{"num_hidden_layers": 10, "hidden_size": 192, "num_attention_heads": 6, "num_key_value_heads": 6, "head_dim": 32, "intermediate_size": 768, "vocab_size": 2048, "hidden_act": "gelu", "norm": "layernorm", "norm_place": "pre", "norm_eps": 1e-05, "positions": "learned", "qk_norm": false, "attn_scale": 0.177, "bias": "none", "tie_word_embeddings": true, "parallel_block": false, "init": "normal", "init_std_qkv": 0.0469, "init_std_o": 0.0583, "init_std_up": 0.0672, "init_std_down": 0.0672, "optimizer": "soap_variant", "learning_rate": 0.00883, "weight_decay": 0.0, "lr_head": 0.00915, "max_grad_norm": 0.5, "warmup_steps": 200, "schedule": "wsd", "decay_fraction": 1.0, "decay_shape": "linear", "final_lr_fraction": 0.0, "batch_tokens": 32768, "max_seq_len": 1024, "doc_mask": false, "train_tokens": 149300000, "max_steps": 4557, "dataset": "wikipedia_en"}
Each number is 128 + 32 x the weight over its row's rms, rounded and kept within 0 to 255. Layers, rows and columns count from 0. The size above them is the row's rms in percent of the matrix's.

# layer 6 MLP down (transposed), 768x192, rms 0.0674, rows 123-175, columns 64-127
size [102  98 104  94 105 105  98 100 105  99 111  99  89  93 101  99 115  99 109  99  97 106  92  96  91 112 103  98 106  91  97  90 101 112 103 103 100 104 109 107 108  94 102 105 103 102  98  99  97  97 104 107 102]
[[133 175 161 165 167  83 160 122 133 121 144 123 104 150 155 137 181  73 156 183 156 112 115 106 117  81 189  84 180 131 177 125 157 121 161 156 159 108 156 207 159 165 125 201 169 116 159 146 177 163 108 102 127 104 107 127 149  86 134 147 126 121 125 121]
 [130 104 151 130 134 158 115 178  64 204 145 156 162  62 170  92 106 144 147  98  62  77  90 102 140 138 162 143 158 180 156 171 122 150  78 135 119 149 113 109 153  85 118 137 145 136 178 160 122 128 142  91 113 139 125 116 161 109  52  98 136  98 194  98]
 [100 114 138 122  98 115  64 113 158 222 122 123 111  75 108 107 149 132 139  72 159 133 110 101  97 114 164 152 114 131 121 101 105 106 170  86 141  65 107  77  85 108 179 145 151 167 151 122  73 183 179  97  37 136 121  89 129 130  79 140 116 124  72 105]
 [109 144  81 176 131  41 157 125 158  71 171  97 108 164  78 141 138 118 109  68 133  89 163 115  93 123 149 148 114 179 126  99 142  82  80 170 188  99 128 103 129 192 160 180 107  66  80 108 135 143 136 137 136 142  43  94  81 108 154 148  69 157 191 120]
 [ 77 128 146 122 101 120 111 111 116 111 164 155 125  95 165  94 154 139  82 155 164 127 153 135 185 202  81 115 140 102 101 164 158 116 112 140 110 103 127 130  91 119  80 171 153 162 130 112  89 133 188 160 167 136 174 167 137 180 127 144  85 118  85 128]
 [154 113 115 109 106 126  81  79  99  95  61 142 147  44  90 129 127 140 146 169 123 140 174 116 204 122 139 109 123 121  57 122 146 143 135 132 153 161 150 130  89  90 175 107 103 129 104 152 129 112 149 137 148  96  82 145 101 189 128 117 122 190 100  81]
 [144 186  26  95 156 135 183 154 141 134 140 168 114  98 182 107 116 104 177 119 132 134  90 128  98 112  89 146 121 115  99 122 140 206 117 127 171 123 101 148 125 184 191 152 128 145 105 172  78 132 202  87 141 165 159 128  89 129 133 109 155 139  87  71]
 [162 125 127 146 144  90 118 108 111 131 177 145 143 139  91 157 114 113 176 125  67 141 115 153  66 163 129 121 108 128  77 129 103 164 193 100 150 135 133  85 113 143 111 180  91 160 110  98  63  69 134  98 121 125 164 110 113 163 133  88 116  83 153 105]
 [101 139 133 143 106 144 202 117 120 144  75 171  88 109  84  90 127 132 164 119 121  84 151 109 122 136 103 200 185 111 118  56 125 144  99 109  98 151  96 127 103 171 133 149 179 136 184 185  85 141 110  71  73 158 162 196 137 134 112 105  90 138 134  83]
 [189  85 125 105 101 138  76 145 142 160 149 130 118 172  98 186 102 136 101  98 103 129 106 144  84  73  83  92  86 127 114 108  98 119 112 149 123 104  76 121 111 103 121 199 168 191 147 149 149 147 147 134 116 151 128 132 131 144  56 168 123  74 132 149]
 [184 176 169 166  55  93 117 110 155 105 140 145 151  66 101 134 152  95 190 115 158  88 133 117 120 104 177 149 102 132 135 113 162 150 130  95 126 116 108  80 116  77 122 123  56 210  85 143 138  71 137 133 105 137 130  81 112 122 131 151 103 180 146 113]
 [ 85  90 128 118 171 165  40 170 114 108 105  70 133  95 142 120 133  88 222 105 189 101 134  98 177 136 159  83 123 119 122 149 159 108  92 146 183 116 135 153 151  73 121 196 109 148 169  61 122 118 168 143 121 125  88 127 154  85 138 185  92 103 135  89]
 [ 99  71 154 131 133 131  99 125 135  67 149 105 144 131 118 147 129 117 162 100 104 156 160 101 152 136 198 187 103  94  89  72  55 102 105 130 172 107 121 143 148 120 194  60 121 147 166 165 176 140 168 127 125 125  63 164 145 154 137 144 138  92 117 135]
 [129 133  98 158 100 124 116 157 115 138  59 135  90 127 137 155  80 110  99 156 129 172  94 143 134  81 117  80 120 100 126  91 112 136 115 104 121 120 126 109 108  92 189 157  58 128 125 129 151 176 117 127 129 148  48  87 126 109  94 112  93 200  89 124]
 [139 130 141 114 160 136 127 162  98  85  71  93  73 143 150 120 109 105 159 101 100 138 122 104 155 211 121 196 120 178 166 146 170 133 146 136 157 123  90 139 120 148  75 140 191 159 154 119 153  98 124  99  85 112 121 211 154 125 145 100 119  87  78  67]
 [146 161 156  79 124 103 177 152  54 102 172 183 179 113 154  80 127 169  95 138 163 150 130 130 138 149 178 143 144 126 125 140 124 118 113 115 159 114  82 112 111 120 110 131 116 143  81  80  68 127 156 159  93 122  95 104 153 173 151 114  90 130  90 134]
 [161 149 117 127 147  55 101 133 143 126 125 140 147  96  79 105 105  92 127 131 180 178 110 148 134  91 142 133 172 133  82 118 183 117 128 125  94 156 123 162 118 108  85 126 117  97  97 108 109  92  81 140 139  81 198 143  93 161 129  42 107 108 144 163]
 [113 126 108 198 183  90 113 104  98 151 163  70  77  84 162 123  69 100 112 147 106 159  33 128 105 105 110 167  64 155  93 118 153 128 174 180  91  99  93 100 161  93 154 107  97 123 126 126 107 126 160 158  99 158 182 103 154 131 127 136 148 106 156 102]
 [124 108 142 171 166 188 149 127 176 112 160 132 138 138  64 153 189  94 129 131 146 124  99  81  86 105 134 137 160  72 173 141 122 139 131 143 116 118  98 106 130 134 165 129 105  99  80 139 166 115 148 117 104 220 138  96 154 152  83 148 132 117 127 105]
 [226 163 121 112 149 130 154  93 156 165  64 110 179 132 127  94 139 115 164 165 176 146  59 144 177 155 139 118 184 132 118 147 150 147 124 151  98 140 200 199 141 157  90  71 117 139 142 137 125 125 155  96 159 134 109 102 160 149 127 106  91 160 184 130]
 [143 152 153  98 156 131 116 108 121  94 126 154 142  88 131 124  60 184 120 165 160 195 177  64 149 120 155 143  93 112  77 103 119 108 129 129 159 105 118 145 109 111  92 148 104  79 104 171 142 146 125 131 156 124 144 120 152 183 157 151 165  38 105  46]
 [ 64 184 181 178  65  88 158 140 145 116 117 115 102 176 119 139 168 137  90 117 127  43 150 156  65 106 115 113 123 175 168 140  75 147 162 165 105 160 207  92  82 114 119 117 163 177 117 107 125 150 125 140 160 135 160 171 143 124 156 100 165 134  69 118]
 [117 112 121 134 135 145  94  78  84  95 170 130 129 173 100 106  97 175 138 126 144 134 118 152 102 199 137 110 119 123 147 105  78 114 122 103 148 149 124 171 134 137 175  81 184 159 190 209  76 147 179 134 157 143  66 150 135 157  94  83 130  99 130 117]
 [121  76 133 187 142 135 155 115 152 181  84  93  81  67 131 100 112 114 115 121 117 156 110 181  81 142 129 113 149 157 151 135 114  69  93 183  98 146 155 127 125 115  78 128  96 175 133 110  72  67 122 127 110  96  63  42 117  97 112 162 209 142 126 130]
 [152 167  59  87 147 175 107 110 114 114  67  92  97 140  97 171 131  95 110 116 108 144 160 204 148 136 145 129 123  93 123 115  86 128 130 109 121 153 150 165 132 120  96 140 107 121 190 163  96  70  97 132 153 109 117 127 135 116  86 108  98 159  93  95]
 [ 96 140 142 143 109 101  78  96 161  79 165 141 199 145 138 140 105 100 155 146 108 154 173 137 141 112 125 116 113 101  88 125 110 160 139 145  97 150 129 132 115 142 125 114 109 182 172  85 138 164 186 139 136 145  80 129 168 131 169 172 119 103 122 151]
 [111 147  95 125  69 156 128 166 145 160 114 180 140 154  83  73  86 123 150 204 125 103 150 152 114  58  99 163 102 151 101 135 102 151 145 141 182 137 102 109  89 193  84 119  86  93 114  93 131  68 170 155  98 159 213 133 128 119  99 176 102 147 144 125]
 [122 153  79 186 123 140 107  91 128 172 168 119 164 112 187 187 122  98 135  85  92  74 127 100 137 124 137 113 153  65 143  73 133  67 100 148 123  80 153 136 111 148  50  80 171 176 141 116 129 105 159  96 136 136 198 203 134 148 132 167  80 141 185 150]
 [159 102 118 132  86  86 149 150 163  99  82  73 131 113  59  88  96  94  80 131 139  85  99 154 141 125 117 123 156 130 137 135 147 124 151  75  99 130 149 130  76 111  93  62 176  75 144 131 111 123 156 136 108  89 195 146 160 182  97 163 131 175 224  80]
 [197 190  99 137 104 187 114 105  85 165 113 139 112 149 159  95 110 126 103 146 141 113 104 127 158  67  97  57  72  96 150 103 105 193 104  83 164 109  57 123 157  64 153 146 133  94 110 151 166 140 155 159 129 103 104 135 168 165 126 134  97 161 166  86]
 [ 85 139 118 115 139 136 146 192 107 155 136 152 191 149  97 185 110 149 168 163  68 104 131 135 151 147  65 101 118 119 143  73 152 137 167 122 162 152 164 108  82 188 154 160 157 114 115 125 117 116  81 137 147 100 175 129 151 136  98 184 126 146 160  99]
 [106 141 152  83 134 122 177 131 108 119 105 122 133 174 216  72 144 104  99  98 124 174 102  98  96 150  63  92 152 141 176  98 133 124 138 114  87 216  91 156  85 133 103 116 100 114 186  95 146  96 148 115 161  70 141  91 171 104 128 122 198 157 168 153]
 [128 116  84 115  82 167 117  61 182 119 162 136 119 117 145 115 143 192 129 127 125 135 131 121 125  89 184 157 100 119 106 120 138 102 162 123 124 102 103  78 148 122 151 128  97  34 146 162 101 124 161  99 173 102 189 144 143 178 126 148 194  98 106  15]
 [ 57 126 154 138 155  99 127 136  89 134 105 148 178 121  83 147 129 134 114 153  66 121 120 181 111  83 134 149  85 110 111 150 162 132 161 102 133 114 149  73 114 153 155 134 187 143 171  99 170  73 145 126 121 120 215  62  88 113 103 123 130 104 176  57]
 [164 136 186 129 154  88 127 120 146 138 109  84 109 120 122 136 154  87 126 122 121 107 104 114 115 151 152 101 131 170  94 104 168 115 116 152  85  72 177 180  48  73 158 124 121 163 174 136 133 128 177 159  88 160  83 115 120 133 110 158  77 144 136 104]
 [ 89  36 145 146 130 144 181 134 160 125 174  91 138 101 154 162 210 158 116 139 158 153 130 167  88 152 103 112 117  85 122 127  70 194 137 162 179  95 140 106 121 164 151 126 128 100 161 103 132  74 107 159 122  65  97  95 186 129 158 101 134 144  86 108]
 [165 113 149 169 131 170 126 135 102 137 133 102 124  90 178 143  94 132  95 124  89 176  92 106 132 128  98 132 134 107  90 139  99 177  93  68  55 143  84  91 125 117 118 150 170  81  87 170 142  96 121 116  63 145 158 136  62 121 168 178 132 193 170 156]
 [138  94 139 125 100 182 169 195 135 138 115 198 138 162 124 144 147 113 133 107 127 182 103 175 116 156  91 127 103 109  88 175  97 125 138 146 176 112 122 116 154  92 180 123 123 144  93 154 164 134 187 115 117 121 176 173 138 204 161 163 132 152 151  94]
 [ 86 152  96  81 139 124 148 152 114  95  56 151 141  88 117  97 142 124 122 141  92 146 104 105 133 113 160 153 147 139  96 166 144 108 117  92  70  80 122 120 150  72 173 148 158  96  87 146  85 122 178 142 207 127 170 141 132 110  81 125 140 159 173 140]
 [106 141 144 121  99 131 152 113 154 145 145 110 217 141 169  70 144 141 154 105 135 126 109  68 103 139 148 137  75 115 137 132 115 155 122 110 200  92  90 106 149 179 107  69 209  93 103 147 184  93 117 185 105  93 118  97 114 191  71 105 145 112 101 126]
 [123 158 100  57 127 133 160 127 124 142 114 192  92 187  79  96 148 148 144 126 121  89  68 147 170  66 174 123 120  90 142 121 140 103 167  92 154 127 119 153  97 143 116 149  52  85  99 132  83 160 142 140 115 139 173 123 137  94  99 153 112 173 168 132]
 [ 96 110 130 112  98 105 203 166 135  95  94 169 133 143 114 105 121 135 141 102 163 109  84 148  75 155 164  93 113  87 117 155  63 118  31 116 130  56 177 173 115 175 145 156  93 120 138 116  47 120 131 125 102 144 132 143  56 183 114 126 163  93 135 194]
 [ 86 101 125 132 153 164 158 165 129 171 129 115 115  72 131 110 114 140 154 100 131 107 209 123  93 177 171  80 124 176 140 228 110 155  83 139 162 162 140  97 169 145 159 156 210 172 171 101 160 100 201 141 174 141 110 127  96 109 135 115  96 138  84 115]
 [162 188 138 126  97 125 114  96 136 166 130 112 132 130 126 161 108 109 132 119  64 141 208 104 168 164  93  96 107 163  67 137 180 164 108  79 134  86  86 132  84 145 169 166 136 133 120 200 144 103 172 123 102 118  90 118  53 120  94 113 122 115 107 135]
 [143 156 148 127 137 120 133 185  97 168 143 137  62 177 145 146 118  65  90 155  73 123 147 149 131 113 138 108 151 170 130 130 141 116 129 136  67 151  96 138 119 158 117 201 162 108 118  66 126 134 175 131 177 124 148 129 159 158 161 137 149  82 123  73]
 [124 108 168 118 135 177 160 149 149 141 103 117 107 203  95 164 146 157 126 157 131 162 142  90 158 111  66 124 157 121 101 185 137 126 108 143 171 142  64 130  83 155 110 159 159 107 131 185  82 112 197  92  97 149 156 133  92  94 185 123  88 131 133 109]
 [133 142 124 122  56 112 113 107 147 185 168 151 170 136 168 158  63 107 140 125 159 143 191 127 149 164 165 128 121  84 113 108 173  66  76 102 130 137 163 139 173  92  76  95 108  97  64 144 132 162  65 166 153 183  80 135 135 117  98 145 121 165 159 188]
 [147 177 159 159 138 105 135 119 111 187 123 112 149 106 133 153 143 164 128 126  66 113 142 120 124 141 110 122 115 202 108 113 183 132 207 120 103 164 165 120 111 132 111 154 115 145  80  80  97 136 165 195  58 123 132  89 116  55  81  99 100 144 194 105]
 [131 105 106 140 124 125 158 143 103 139 136 140  85 107  61 134 136 164 105  83 135 112 154  92  84 104 165 211 121 140 124  84  90 123 100 113 145  42 108  75 160  96 174 128 165 119 138 102 112 138 176  93 165 119 199  67 212 145 129 138 112 153 144  80]
 [119  99 113 132 122  69 111  98 146 145 132 114 127  55 124 102 143 110 196 144 106 118 159 140 133 139 139 122 131 115 140 131 110 156 135 109 160 169  99  72 141 133 125  59 128 113 170 125 137  96 113 172 152 140  90 174 149 148 113 112 161 131  98 129]
 [148  98  99 161  33 101 122 120 162 180 117 104 111  45 134 129 131 130  89 128 158 118 128 155 123 120 117 186 122 200 119 115 128 158 111 116 146 107 177  40 106 134 132 109 128 155 144  96 115 125 124 112 127  91 142 164  97 125 138 127 156 158 196 127]
 [145 109  78  83 138 127 114  92 211 117 141 107 126 172 121 161  45  87 127 128 171 161 100 159 185 128  89 123 166 121 108  91 124 163  94 234 134 138 162  89 163 136 102 126 152 148 176 115  95 156 108  96 137 179 107 153 110 155 142 123 121 118  90 136]
 [137 144  96  84 145 101 108 118 101  85 138 103  83 113 159  66 152 108 156 164  80 190  82 125 149 151 114  82 154 136  65 157 181 153  96 143 189 100 141 114 122 136 109 162 234 132 149  98 145 101 108  72 143 136 142  94 108 114  54 106 146 123  65 129]]
# layer 6 MLP up, 768x192, rms 0.0672, rows 124-175, columns 64-127
size [ 99 110 105  99  97  96 106 101 105 102  98 100  97  98 108 112 108 111  95 102 100  90 101  97 115 104 106 102 101 104  87  98 111  94 103  99 100 106 107 103  97 102 103  93  98 101  96  95 105  99 106  98]
[[124 157 145 168 152 169 203 147 172 118 132  90 142 177  99 164 185 106 191 150 121 111 133 121 112  87 149 145 139 163 100 125  93 146  99 186  89 160 169 114 124 166 113 128  92  86 135 135  95 174 123 169 140 130 120 182 149 173 121 137  82 123 158 126]
 [126 125 117  70 128 145 128 142  97 119 100 136 176 134 190 170 115 102 100 208 104 109 122 119 145 140 125  72  87 130 138 117 107 150 145 145  94 133 122  94  66 163 159  39 103 102 128 130 174 111  63 145  78 145  93 136 132  47 131 141  99 125 137 166]
 [135 151 145 158  95 140 142 123 134 164 151 130 107  99 173 150 177 189  93  97 147 144 143 120 125 120 107 145 166 102  69 119 139 118 167  81 145 115 102  86  74 126 135 145 167 143 165 125 103 130 164  97 153 178 120 172 124 135 169 130 106 153 153 170]
 [140 185 140 123 161 178 162 113 188 146 128 116 125 106 139  97 104 121  97 127  45  68 108 130 114 109 165  86  84 135 125 128 129 162 173 140 167 201 125 108 137 115 179  82 103 122 185 115 178 129 108 110 111 141 114 145  40 147 125  77 152 146 137 147]
 [ 67 130 154 180 120 142 144 101 132  87 137 113 154  95  93 143 138 140 171 146 127 169 140 111 115 104  91  95 191 125 103  83 142  92 176 139 146  52 130 105 143 120 118  71 138 137 144  87 128  97  77 140 138  55 102  86 126  96  98 146  82 119 101 130]
 [148 124 127 130  90 203 138 118 156  88 125 162 144  79 111 105  83  62 101 132  67 147 116 140 143 105 138 140 122 166 167 132 160 100 141 120 175 126 194  76 103  91 134  84 100 107  99 102 150 121 122 185  97 129  66 164 150  92 212  77 137 114 125 105]
 [121  79 112 134 125 116 144 130 116 154 126  88 138 157 160 154  96 155 125 163 165 141 141 119 165 154 105 116 116 126 135 105 124 100 113  92 142 133 136  88 130 155 109  85 130 103 206 144  97 132 134 146 142 160 139 136 116 152  77  92 168 135 220 163]
 [124 129 134 100 150 176 135 121 236 149 163 133 117 147  96 140 114 158 126 137 136 161 102 187 121 191 156 115 131 126 117 173  94 170 185 177 110  79 129 123 130 152  76 119  92 124 102 164 119 149 130  68 151 147 138 168 137 157 104 155 131 149 130 152]
 [ 97 168 121  96 125  64 106 127 122 177 212 160 173 163 161 148 106 121  76 115 155 108 146 156 123  57 148 109 115 150 112  70 154  56 184  96 214 107  93 136  83 153 116 141 122 156 152 128 167 133 122  65 120 132 103 118 128  81 135 163 133 141 124 131]
 [133 142 149 121  90 148 170  66 177 197 162 116 111  72  92 160 122 146 106 154 147 134  52 121 115 117 105 108 130 105 140 102  87 189 103 131 144  78 171  80 117 131  96 116  98 182 130 141 151  88 116 169 121 140  97 192 139 135 111 126 123 127 135 133]
 [144 104  65  89 127 132 125 138 108 163 112 168 137  80 160  63 111 120 182 127 142 136 128 141 165 161  87 124 135 175 156 122 138  81  95 132  87 154 129  79 153 179 106  67 148 111 137 180 162 127  96 124 186 143 119  86 166  73  84 139  74 139 153  97]
 [180 135 161 115 137  94 117 129  95 133  95 172 102 134 193 179 157 152 153 165 110 123 156 128  81 121  85  49 126 144 124 133 187  95 148 100 113 187 157 117  96 153 136 115  93 126 169 171 142 104 136 157  84 174 118 137 142 108 108  57 124  47  93  85]
 [139 133 199 142 129 149 147 154 129  92 144 133 120 184 135 173 107  97 127 146 128 116 148 150 134 132 132 130 162 110 118 100  57 157 108  73 124  89  69 149 112 150 115 172 154 145  90 140 167 183  67 135  94 140  64 138 101  79 154  51 102 199 171 126]
 [102 122  54 155 141 162 162 178 167 148 140 107 123 129  95 126 141 119 135 111 142 171  97 131 135 122 100 158  79 125  69 120  93  82 114 156 166 119 157  91 104 140  96 197 159 101 150  85 164 172  85 114 146 162 145 132 156 203 145 112 130 118 139 174]
 [108 167 117 143 120  77  89 123 115 151 132 185 139 146 146 180 149 155 152  89 148 147  92 131 159 110 131 108 104 117  98  26  98 161 169 162 144 104 147 110 168  73 107 125 110 102 118 132 159  75  95 153  68 148  99 169 108 145 140 158  56 129 141 160]
 [106  81 102 144 124 107 123 133  81  96 134 225 179 139 140 167 130 162 127 148 132 108 116 132 118 109  75  87 109 187  53  73 102  69 117  82 129 180 161 155 116 174 123 124 128  99 139 123 170 201  70 159 159  94 125 101 140 165 125 137  92 146 145 127]
 [ 94 181 181 163 156  94 141 150  76 118 165 175 123  96 134 184 102 143 109 149 148 100  73 128 163 110  83 173  96 126 128 122 151  88 121 146 149 118 107 156 171 148  84  84 174 153 147 160 124 121 158 134 160 216 138 103  67 152 114 146 155 107  66  77]
 [ 66  65  80  91 124 164 189 120 158 170 118  87 145  83 133 113 120  88  99 103 123 142 130 117 142 147 117 104 177 137 127 116 160 102 150 136 137  96 106 146 109 127 162 139 146 121  91 170  93  65 104 124  94  99 118 143 174 170 142 123 176 144 130 171]
 [162 131 191 114 144 141 124 111 129  93 121 163 133 121 163  89  76 128  94 109 144 126 112 147  85  94 135 174 110  71 155 114 144  98 190  83 140 134 133 134 159 149 150  98  84 119 120 132  96 132 135  90 141  71 120 192 149  73 183 125  91  91 120 132]
 [154  96 145  67 132 123 103  93 156 117 167 132 139 122 150 121  66 132 126 109 170 109  92 132 143 150 184  99 115  90 147 125 178  94 159  58 114  96 117 189 136 145 112 133 112 161 112  91  94 196 144 120 158 185 152 151 143 144  93 209  46 129  85 141]
 [ 94 137 116 170  99 139 159  88  87  79 106 169 196 111 152 165 145 132 137 156 126 136  85 128 209 123 193 129  81 194 100  74 106 209 104 135 101 182 148 120 144 216 164 119 127  91 155 120 131 120  71 160 126 131 111 106 115 128  98 140 149 131 128 137]
 [ 72 125  90 128 107  71 182 115 140 128 145 142 138  80  87 153 117 140 147 161 173  84 173  87 106 112 140 109 165 176 117 136 108 127 120 132 129 153 103 115 147 153 111 140 171  71 131  95 102 103 111 127 186  74 137 160 111  68 113 128 148 133  86 114]
 [ 93 132  72 135 111 119 110  87 101 132 136 126 130  86 103 133  38 136 145 124  98 132 141 102 156  62 142 142 122 140  45 165  75 117 135  97 125 134 134 173 143 105 131 101 113 126 123 154  56 137 105 110 180 192 163 154 138 120 110 183 144 143 115  98]
 [136 128  98 126 150 122 145 148 121 190 120 140 163 110 175 139 149 153  94  94 119 126  43  89 100 126  99 111  86  92 132 160 133  83  86 126 117 103 109 125  98 105 156 163 172 122  92 132 167 167 122 156 132 163  77 152 107 113 177  48  85 130  94 115]
 [119 126 206 177 140  95 143 112 120 176 176 113 120 114 157 124 143 120 141 162 170  76 121  69  84 106  97 179 131 157 129 110 141  95 132 120 125 110 110 100 110 187 134  74  94 192 161 117 135  91  67 111 138 124  99 124 122  87 164 116 150 165  93  86]
 [139 174  96 119 117 130 137  81 128 176  99 102 148  79 142 105 125 172  79 133 114 109  94 206 148 134  43 111  88 138  74 181 150 122 150 118  62 182 152 146 115 132 197 138  67 108 145 131 109 125 122 124 146 151  40 112 181 143 138 201 151 118 105 102]
 [ 92 119  93 104 148 107 134 178 181  83 169 160 126 106 126 144 198 181 140 116 104 143 142 154 102 141  99 142  99 176 108 167 114 138 197  92 114 108 156 138 126 126 181 146 136  50 112 126  96 143 107 147  44 132  92 138  90 104 145 133 172 157 118 176]
 [143 161 163 163  91  69 143  71 108  99 132 125 100 131 172 134 122 172 125 163 116 129 148 160  92  78 112 108 157 122 128 139 126 146 123  88 181 111 123 137 113 156  81 124 149  89  67  96 135 113 184 134 153 150  62 138 144  50  74 113 160 145 123 187]
 [123  89 162 133 104 154 158 224 147  90 117  59  87 123 112 118 187 174 120 122 111 135 159 149  72 114 124 196 125 146 109  97  94 124 119 123 137 127 101  86 145 145  81 106  89 125 124 112 136 124  97  83 127 155 123 112 152 119 117 132 157 106  58 128]
 [126  99 180  78 130 131 139 204 173 149 129  81 106 150 181 182  83  42 141 125  73  70 131 149 137 112  93 163 200 136 130 140 104 163 123 111 111 125  71 116 156  91 116 163  86 125 121 161  79 174 104  93 152 123 125 132 147 111 156  92 130 116 162 175]
 [129 103  91 119  89 125  75 166 153 136 186 149 131 121  70 116 112 150 194  72 153 181 101 139 129 181 142 106 114 127 136  91 172 132  77 133 160  80 113 140 133 179  72 154 110 102 116 130 135 121 144 137 150 143 117 143  80 119 136 162 100 125 145 116]
 [124  92 138 131 135  91  84 124 147 174 126 104 132 139 126 128  82 156 163 167 151 144 176 154 100 117 171 144 145  92  67  94 122 102 120 123 148  97 179 103 128 102 122 151  97  84 129 155 157  80 109 161 156  87 149  86 138  75 138 160  95 208 136 155]
 [150 127 106  67 123 165 106  65 103 120 132 161 135 124 125 133 115 162 155 121 126 135 149 158 106 108 162 123  87 127 162  83 168  62 116 133 131 164 107 114 124 156 141 116 130 119  57 127  86 176  98 110  82  84 165 137 126 109 128 151 105  29  98 187]
 [124  98 104  92 164 135 102 109  88  94 122 115 174 206 126 144 126 116 134 169 164 125 120 162 130 185 147 130  53 113 145 145 132  61  86  92 179 112  85 102 142 156 169 136 176  98 138 143 146 162 160 158  98  90  48  88  80  88 124 148 122 120 164 172]
 [154 138 116 129 136  96 151 146 113 132 143 139 150 137 152 148 102 101  99 118  76  79 108 168 156 109 151 122 137 161 103 146 162 178 153 120  92 134 120 157  71  39 123 115 122  94 106 135 128 206 153 128  44 107 153 123 180 111 160 155 146 130 125 152]
 [ 89 175 173 127 127 140 100 142 148 142  97 139 171 119 158 171  87 113 175 126 131 150 134 144 184 181  87  86 125 140 153  62 130 130 113 143 138  73 146  70  87 123 103 117  44  78 133 121 124  98 142 192 172  87  90 150 179 142 141 133 131 163 154 139]
 [130 159  93 149  88 139 103 132  74 124 139 141 223 139 181 164 166 116 139 164  91 132 143 136 130  52 129  79  62 135  43  70 158 111 136 159 151 102 101 115 119 225 122 129 179  85 112 142 119 100 111 177 162 112 111 118 187 154 125 150 136 153 150 157]
 [155 140  75  69 160  99  82 126 164  75 119 128 117 110 103 104 114 160 105  71 107 156 161  74 152 169 123 123 161 112 128 154 105 147 140  81 133 127  92  71 139 153 128  69 111 110 145 134 143 140  74 148 120 126 118 125 106 200 165 150 186 128 181 187]
 [ 95 174 147 154 188  92 155 166 149 162 101 112 177  83 106  80 126 167 114  64 107 161 123 169 155 121  86 134 149 121  98 154  93  42 133 118 127 160 101 115 120 183 110 112 139 165 156 145 182 130  66 178 192  95 148 107 153 118 111 156 103 160 130 145]
 [129 120 130 138 185 140 158 125 111  70 181  76 141 136 119 130 112 110 151 107 102 160 112 167 134  98 161 146 147 155 160 124 131 184  66 143 168  78  23  66 117 183 123 145 124 151 145 141  25 102 130 129 149 109 137 123 108 145 168 128 100 138 130 156]
 [153 184 146 181 140 124  81 121 165 118 100 140 169 191 142 145 121 105 122 149 100  77 118 100  85  98  89 124 122 176 151 123  93 124 180 124 141 129 126  53 134  97  59  84 177 127 110 112 159  69 146 185 148 109 103 144 102  89 109  98 124 124 113 133]
 [142 162  78 100 126 100 145 123 155 105 158 138 152 117 170 127 109 177 135 117 114 103 129 103 172 113  86 108 169 125 132  90 173 100 202 114 132 101 143 128 132 159 110 159 124 131 121 111 146 177 153 134  96 119 118 120 141 119  79 113 111 133 101 204]
 [ 70 115 100 130 131 185 126  96 176 140  76  73 138 143 128 156 108 149 135 154  98 143 122 115   8 138 104 112 111 104 115 137  93 143  71 142 151 167 116 148 128 188 159  78 133 129 134  88 126 112  89 176 154 154 145 136 129 153 144 111 104 111  89 120]
 [107 124 133 138 146 113 145 120 138 114  85  92  92 130 170  97 152 174 172 125  91 133 146 110 101 165 126  78  98  94  64 120 139 120 165  96 174 153 149 147 190  95  79 159 148  85 143 133 124 131  90 125 147 122 102 171 171  65  95 185 106 104 115 163]
 [ 84 111  97 159 142 136  92  94 130 108 165 157 116 162  91 130 108 176 116  91 164 108 100 174 170 190 141 129 157 116 126 139 175 127  92 115  89 109 159 159  76  75 144 143 122 150 111  75 100 157  86  71 229 131 150 108 164 148 154 118 187 146 120 137]
 [107 173 136 138 180  70 159 155 129 121  87 111 146 123 169 132  73 111  85 141  90 100 129 127 132  90 181  76 117  98  66 133 159 127 126 155 124 177 135 137 109 170  86 152  56 115 151 117 132 160 148 146 146 156 127 147 125 133 181  95 127 155 113  85]
 [122 102 112  95 168 131 155 132 122 120 122 114 128 124 131 123 156 104 154 136 139 158 161 120 143 109  59 131 119 114 119 163 136 115 116  68 162 128 129 138  98 116  78 107 111 173 178  89 172 149 101 156 123 118  73 126 139 204  87 115 110 154 126 100]
 [ 64 110 101  99 107 104 129 143 130 143 125 148 140 149 106 139 106 126 137 147 159 144 104 147 135 203  99 164  91 149 203 111  93 111  81 161 153  94 110 123 124 125 144 104  97  56  94 102 181  97 176 209 114 142 169 162 132 160 134 127 108 139 114 111]
 [105 195 120 107  91 170 113 151 154 145 127 132  87 135 159 140  95 170 105 137 156 164 137 136 153 167 153 126 130 157 124 185 146 100 112 139 125 137 155 172 119 146 182  82 146  95 163  93  50 175 136 114 143 203 109 167 170 103  92 195 148 106 148  83]
 [129 131 129 102 149 116 149  51 120 132 133 117 173 117  83 149 149 195 157 112 130 107  97 127 124 106  91  99 148 134 163 101 143 112 142  97 157 127 174  80  93 144  57  99 106 227 116 132  95  91 121 166  67 121  81 135 132 145 155 130 108 204 113 114]
 [122 101 106  80 129 175  84 142  87 138 148 153 117 134 171 197 156 160 112  98 108  83 151 167 166  79 157  87  60 151  57 129 213 157 110 140  80 114 158 135 110 141 158 148 160  99 146 155  90  77 138  93  92  91 119 123 167  79 122 136 126  84 115 182]
 [142 106 150 135 136 110 183 195 112 153 104 175 143 135 123 134  76 152 142 104 127 168 117 145 132 130 120 125 134 178 134 107  93 179 118  98 125 117 232 108 165 103 151  81 167 166 137  62 125 129  98 127 194 106 116 133 155 109 144 143 164 122 106 179]]